{
  "n_layer": 16,
  "head_dim": 128,
  "vocab_size": 16384,
  "activation": "squared_relu",
  "norm": "rmsnorm",
  "extras": ["local attention windows", "value embeddings", "hashed n-gram embeddings", "an embedding shortcut", "skips across layers", "capped logits"],
  "init_std_qkv": 0.0314,
  "init_std_o": 0.0,
  "init_std_up": 0.0314,
  "beta1": 0.9,
  "weight_decay": 0.034,
  "schedule": "wsd",
  "train_tokens": 286200000
}
Each number is 50 + 12 x the weight over its row's rms, rounded and kept within 0 to 99. Layers, rows and columns count from 0. The size before them is the row's rms in percent of the matrix's.

# up: layer 2 MLP up, 1536x384, rms 0.0932, rows 1174-1190, columns 192-287
# down: layer 2 MLP down (transposed), 1536x384, rms 0.0236, rows 1174-1189, columns 192-287
up1174 106:61 40 50 50 60 64 37 61 43 42 47 60 72 50 56 42 53 48 46 54 66 59 65 54 52 51 28 51 46 67 72 41 50 56 62 51 62 65 49 52 61 58 46 76 56 51 34 35 37 57 65 34 39 61 64 54 53 52 49 45 62 59 41 39 65 46 58 37 53 62 72 56 42 52 47 67 60 44 45 61 53 65 31 56 36 30 54 55 53 63 49 68 50 52 46 52
down1174 104:47 43 56 49 55 61 59 53 48 47 41 50 68 26 66 54 50 45 48 53 50 53 57 64 52 48 45 57 46 60 64 40 50 60 55 44 44 59 58 50 57 68 38 61 34 42 38 42 55 51 55 46 33 59 65 46 48 55 61 33 65 65 43 47 79 44 60 48 47 49 63 57 37 52 41 62 60 57 63 58 75 40 38 51 48 52 47 48 44 63 45 59 40 56 54 54
up1175 097:65 60 65 58 48 54 37 28 42 55 53 48 32 56 42 39 46 65 50 63 62 59 45 50 64 46 41 58 54 64 59 58 55 65 58 72 64 66 63 60 24 39 60 51 70 31 43 53 55 57 53 49 48 53 40 61 39 48 77 55 56 54 57 76 53 41 54 62 42 46 34 33 36 47 33 22 25 57 49 47 57 35 62 59 36 61 46 56 57 45 39 47 29 50 53 54
down1175 095:40 44 63 48 53 62 65 48 45 57 48 38 44 50 41 44 47 75 44 58 50 70 38 45 64 57 50 62 36 73 67 54 22 59 43 51 28 69 53 43 41 60 74 58 41 49 56 48 52 33 57 53 44 69 48 44 48 66 47 46 51 45 33 51 48 46 34 59 57 63 63 53 31 44 40 43 33 84 42 56 45 37 73 56 41 66 50 46 43 56 58 48 44 62 51 58
up1176 100:62 59 46 62 51 44 48 51 41 38 44 72 38 47 47 64 47 44 66 50 61 44 51 47 45 63 60 35 56 44 27 49 44 71 52 43 58 43 50 28 53 57 67 62 59 80 48 44 63 58 45 42 49 50 54 35 57 49 69 51 53 38 49 66 51 59 38 81 84 37 67 47 57 51 58 55 61 51 57 33 55 52 44 67 65 69 55 41 63 57 33 44 45 64 49 45
down1176 096:55 49 47 69 52 50 55 54 65 29 34 62 58 42 63 61 49 75 69 56 56 54 45 49 32 47 63 46 47 49 66 47 43 62 45 42 45 48 52 63 68 53 59 51 60 68 54 16 50 50 58 71 47 46 59 33 58 68 64 38 51 56 41 44 41 48 42 87 47 57 41 59 65 54 79 82 68 36 29 47 67 49 63 70 77 51 49 38 58 71 50 36 43 61 72 41
up1177 095:46 36 36 38 38 43 61 74 52 47 52 59 66 54 51 36 51 46 70 58 47 37 49 48 58 63 36 55 57 58 39 60 47 44 64 40 45 71 57 50 47 35 38 54 39 68 61 61 25 50 47 56 74 61 43 41 40 63 48 61 61 40 47 55 28 37 55 55 54 40 65 61 63 58 49 38 39 47 54 34 44 38 47 49 52 55 67 45 49 70 62 51 28 34 55 55
down1177 096:25 52 39 40 54 63 67 55 47 37 24 63 75 73 25 61 41 49 69 40 39 66 56 41 41 41 44 46 44 71 47 43 65 46 37 41 44 69 44 48 63 47 27 54 77 64 40 54 46 51 61 24 57 64 55 36 42 74 55 47 61 46 57 63 43 54 57 52 29 57 45 67 38 42 45 31 52 39 37 44 45 47 53 47 54 61 56 40 51 46 57 46 43 59 65 36
up1178 104:67 46 53 52 38 58 48 39 62 57 54 58 71 50 57 59 49 40 60 56 66 33 58 58 14 40 33 48 56 38 24 64 62 52 42 56 72 47 48 36 49 40 35 51 50 69 59 58 23 38 39 45 32 41 47 35 44 52 29 52 51 71 29 67 65 38 24 52 33 67 56 60 59 46 67 65 27 53 42 60 95 67 68 56 39 59 32 63 42 41 36 51 36 48 57 54
down1178 097:40 48 63 58 33 45 35 47 68 54 58 51 46 43 45 72 50 42 23 43 75 47 40 33 28 43 63 52 59 15 29 66 32 48 45 40 85 46 38 29 59 54 39 41 44 69 50 61 34 61 47 48 51 41 67 47 61 36 39 50 55 62 35 31 39 30 59 57 35 48 42 61 49 61 42 59 34 65 39 56 54 37 69 41 29 48 54 55 60 45 60 39 64 42 45 74
up1179 087:28 37 50 63 47 49 57 66 56 68 48 53 49 43 52 63 41 35 49 34 42 33 39 55 48 46 44 46 52 35 42 60 37 43 72 42 48 54 54 51 41 45 50 67 39 57 56 21 53 45 50 44 69 21 42 42 49 54 43 65 57 45 77 47 51 44 64 43 52 63 53 36 44 40 44 52 49 21 66 50 74 49 62 48 48 58 60 63 60 54 39 58 05 47 50 57
down1179 097:43 52 53 43 66 67 62 57 42 40 49 67 49 54 34 49 57 61 29 32 71 78 35 39 46 33 60 68 35 33 52 53 43 37 57 41 38 46 58 38 68 31 45 55 34 36 30 52 73 72 41 60 49 40 28 36 54 77 32 75 32 55 52 38 69 60 38 45 48 45 58 53 35 46 58 18 57 54 55 46 59 56 47 48 56 50 59 52 40 32 44 66 42 40 67 53
up1180 095:53 36 52 34 48 42 72 67 62 50 76 48 47 37 58 40 74 47 43 46 53 60 54 66 53 36 39 36 49 59 47 42 54 37 30 49 47 38 53 55 49 75 51 34 38 63 41 47 49 53 45 37 69 47 70 37 66 33 42 60 84 57 48 55 42 61 52 35 54 73 37 51 47 65 41 45 77 40 37 48 58 39 41 60 45 50 65 56 48 49 45 95 52 48 36 59
down1180 097:54 41 50 21 57 44 47 52 66 63 62 53 56 45 48 65 56 56 40 66 48 49 36 69 74 34 52 36 47 54 73 60 50 18 35 39 52 28 59 29 44 46 61 31 44 56 43 36 53 45 51 54 61 46 50 52 69 38 31 51 67 47 56 58 40 56 43 72 65 67 62 44 45 46 48 46 59 45 54 40 39 45 54 41 59 44 52 60 48 34 49 90 56 52 36 48
up1181 106:41 50 89 53 67 60 63 42 51 35 45 58 18 38 48 41 49 42 71 37 41 72 56 45 65 61 58 58 58 49 66 54 37 54 57 50 53 57 43 63 48 38 55 37 38 64 35 78 43 58 63 47 40 41 46 48 48 41 47 38 54 39 41 40 52 55 56 47 49 56 66 39 23 64 55 42 43 37 58 52 57 43 48 55 43 78 46 38 43 63 60 44 59 58 53 49
down1181 110:50 67 64 44 58 92 46 30 49 35 45 56 17 46 65 49 35 53 64 46 50 87 75 41 43 47 60 62 58 45 48 41 35 61 43 32 65 51 33 55 74 61 41 33 52 26 51 64 60 58 49 61 37 74 40 32 56 56 66 43 52 63 34 55 51 75 64 52 41 66 54 37 60 50 46 52 45 72 42 46 64 27 58 46 50 45 38 43 57 44 53 46 40 46 39 62
up1182 100:55 58 55 42 44 58 55 46 59 43 65 67 53 56 61 46 62 57 57 55 45 46 63 00 61 63 39 29 78 43 54 53 51 58 47 55 53 48 67 55 28 51 55 37 46 51 27 69 52 35 55 31 50 57 70 57 44 55 41 45 50 58 43 30 56 48 56 54 47 38 52 61 57 27 43 56 67 51 36 44 40 64 63 38 58 43 68 41 59 59 62 41 73 47 58 52
down1182 106:54 56 47 58 42 54 54 31 54 37 42 56 40 38 47 50 41 35 80 39 41 33 69 38 61 50 35 37 77 55 45 53 47 49 30 48 55 46 66 44 40 44 41 33 56 43 51 62 53 19 66 24 49 46 46 42 36 72 72 52 41 62 48 51 45 45 55 44 51 27 67 67 54 41 40 42 58 33 51 39 35 66 46 36 35 42 77 54 23 55 60 52 71 47 43 46
up1183 102:59 43 46 53 38 47 59 39 46 71 71 40 29 44 50 51 59 66 63 39 32 49 46 51 50 64 39 36 43 26 44 39 39 59 39 36 60 73 34 53 58 54 55 56 39 47 65 61 68 55 57 25 34 51 69 63 54 39 38 32 55 41 43 50 58 54 61 52 38 29 63 42 33 28 60 62 37 68 47 43 37 57 44 35 34 47 47 66 59 51 62 55 47 43 43 33
down1183 099:62 58 40 61 54 75 57 63 42 59 50 41 31 32 34 53 74 52 68 35 18 39 42 49 59 42 44 49 46 47 42 26 49 49 48 55 62 59 25 51 72 60 36 50 52 53 58 54 54 47 45 05 58 57 57 56 62 37 39 40 37 56 38 56 59 57 55 58 38 45 72 39 48 51 46 71 45 57 51 55 41 63 32 44 33 50 62 79 42 53 46 60 38 51 60 31
up1184 098:52 65 59 44 61 73 47 23 56 47 54 32 63 53 61 36 51 68 56 78 51 69 63 55 52 44 40 67 66 59 83 53 27 47 65 56 57 67 54 55 52 59 51 74 61 49 59 56 25 64 49 41 50 53 51 55 53 64 49 53 58 53 49 51 35 58 56 64 46 37 35 52 48 68 59 49 27 72 50 34 51 47 32 61 34 57 83 31 58 57 48 56 49 54 53 53
down1184 097:50 49 67 57 44 42 53 61 51 37 56 55 68 47 50 75 66 29 54 58 70 52 63 63 51 51 43 51 56 53 47 40 43 45 54 68 41 53 53 34 58 61 50 56 49 37 38 55 48 44 51 44 28 57 63 55 28 53 54 34 62 40 63 59 46 46 40 47 38 48 49 43 44 43 58 48 52 73 34 59 58 55 58 51 63 39 40 44 63 77 43 49 36 63 44 26
up1185 109:47 63 60 53 58 56 35 38 49 47 47 47 47 42 40 64 44 52 44 56 44 37 49 49 42 54 60 49 37 54 57 47 59 40 57 44 60 59 66 54 34 39 57 64 80 58 55 41 35 42 35 50 37 57 48 40 42 52 58 33 48 40 45 65 63 42 58 53 35 61 27 60 37 53 48 37 62 20 50 54 64 47 53 45 29 52 44 50 52 57 58 32 43 52 33 57
down1185 097:47 49 36 61 62 33 44 63 44 70 38 64 59 46 55 52 59 35 53 53 58 40 44 58 38 39 59 49 48 58 32 52 64 29 78 38 52 65 36 51 57 48 73 57 89 55 39 57 46 63 44 35 59 39 43 31 54 68 38 59 33 54 55 60 29 28 73 49 50 47 31 50 52 53 61 29 47 50 83 56 55 41 43 35 53 50 61 33 52 61 54 52 59 65 37 72
up1186 102:57 53 51 61 47 64 40 34 31 53 46 40 59 11 38 40 44 65 58 66 35 54 42 48 39 24 46 57 36 63 54 67 52 54 39 57 41 61 53 34 63 41 44 42 60 54 59 58 60 78 52 44 60 50 56 52 33 35 61 79 46 52 70 61 45 64 50 43 41 79 49 62 48 41 36 49 75 38 58 47 75 27 27 55 68 66 44 39 42 56 45 47 42 37 60 42
down1186 100:63 49 47 47 48 57 47 31 28 45 39 52 45 43 50 39 45 63 51 84 30 68 54 45 53 46 65 43 48 48 31 51 57 49 28 54 38 66 46 47 37 49 38 41 60 50 70 45 48 39 47 51 70 49 44 43 42 37 52 57 51 52 53 52 49 44 49 60 69 46 62 50 48 66 54 65 76 80 47 62 58 31 42 56 72 78 53 64 53 44 42 57 41 37 38 48
up1187 105:56 58 32 59 50 51 47 37 57 31 32 67 52 61 57 37 36 51 52 38 50 68 66 20 61 38 59 49 68 48 62 68 62 65 49 64 47 50 41 60 47 51 56 39 59 68 33 71 57 51 25 40 57 71 41 69 37 41 67 72 72 42 48 47 48 34 38 37 55 63 61 40 38 47 46 56 37 52 53 23 41 51 37 51 29 34 74 52 34 43 51 41 51 54 41 64
down1187 109:57 59 32 44 44 45 42 31 47 34 38 48 45 60 36 57 39 56 42 42 60 36 48 41 43 27 55 51 66 46 61 63 54 49 50 65 38 45 48 56 52 36 78 33 43 79 34 70 68 31 46 49 57 50 36 64 29 32 68 59 89 36 43 41 47 35 62 54 35 61 55 49 40 45 43 63 41 61 53 37 49 46 44 49 56 34 72 43 39 50 50 38 54 41 37 45
up1188 105:41 52 44 23 70 61 37 45 45 61 50 32 30 33 52 48 32 68 85 53 36 43 46 36 55 88 64 32 47 59 48 50 54 58 46 43 70 47 47 65 44 13 39 60 45 56 41 55 31 44 75 50 67 50 45 50 52 58 42 55 54 32 49 50 57 55 38 44 52 54 47 32 52 52 74 85 37 45 50 48 42 63 56 48 42 39 62 18 44 52 55 50 40 56 57 53
down1188 105:78 84 45 41 54 51 23 49 43 56 54 70 72 47 50 47 48 49 64 44 58 56 73 43 64 40 57 43 31 61 36 45 77 30 56 60 40 46 34 69 42 36 74 45 45 68 46 48 42 47 37 43 32 46 53 55 36 62 60 44 62 51 45 32 49 62 29 42 42 44 45 51 62 40 63 83 75 27 38 28 56 51 52 47 27 29 35 32 52 62 58 62 49 68 63 42
up1189 094:45 33 54 57 63 39 52 39 49 45 70 56 60 50 27 42 45 64 46 43 56 48 37 55 22 46 59 52 59 47 60 36 57 57 22 61 54 42 51 39 22 50 61 46 49 76 56 53 25 68 75 57 45 46 58 43 49 56 65 55 64 42 37 44 49 78 68 26 60 45 52 52 46 43 50 58 53 37 62 51 70 67 51 49 62 56 61 75 40 54 56 44 41 47 61 63
down1189 095:35 58 53 40 66 39 49 30 40 40 59 46 54 38 50 43 44 53 51 35 38 46 50 66 28 38 67 50 52 36 50 52 56 46 58 35 54 49 48 29 55 56 44 44 67 57 46 30 31 50 65 67 38 59 50 57 42 60 64 50 45 32 46 46 21 57 70 48 63 47 52 41 60 52 48 50 42 54 49 63 43 46 50 37 54 60 38 57 40 62 52 31 53 52 73 40
up1190 092:55 52 61 57 59 43 44 38 39 48 59 50 56 51 52 28 38 71 41 58 54 41 45 51 55 34 62 41 51 49 61 42 32 47 33 33 50 36 34 44 63 52 43 67 52 55 60 62 52 61 62 68 34 31 67 64 51 50 51 44 32 49 42 45 60 96 50 55 39 62 63 59 70 39 72 34 52 50 48 46 41 66 64 30 57 66 13 37 44 54 43 55 40 60 59 61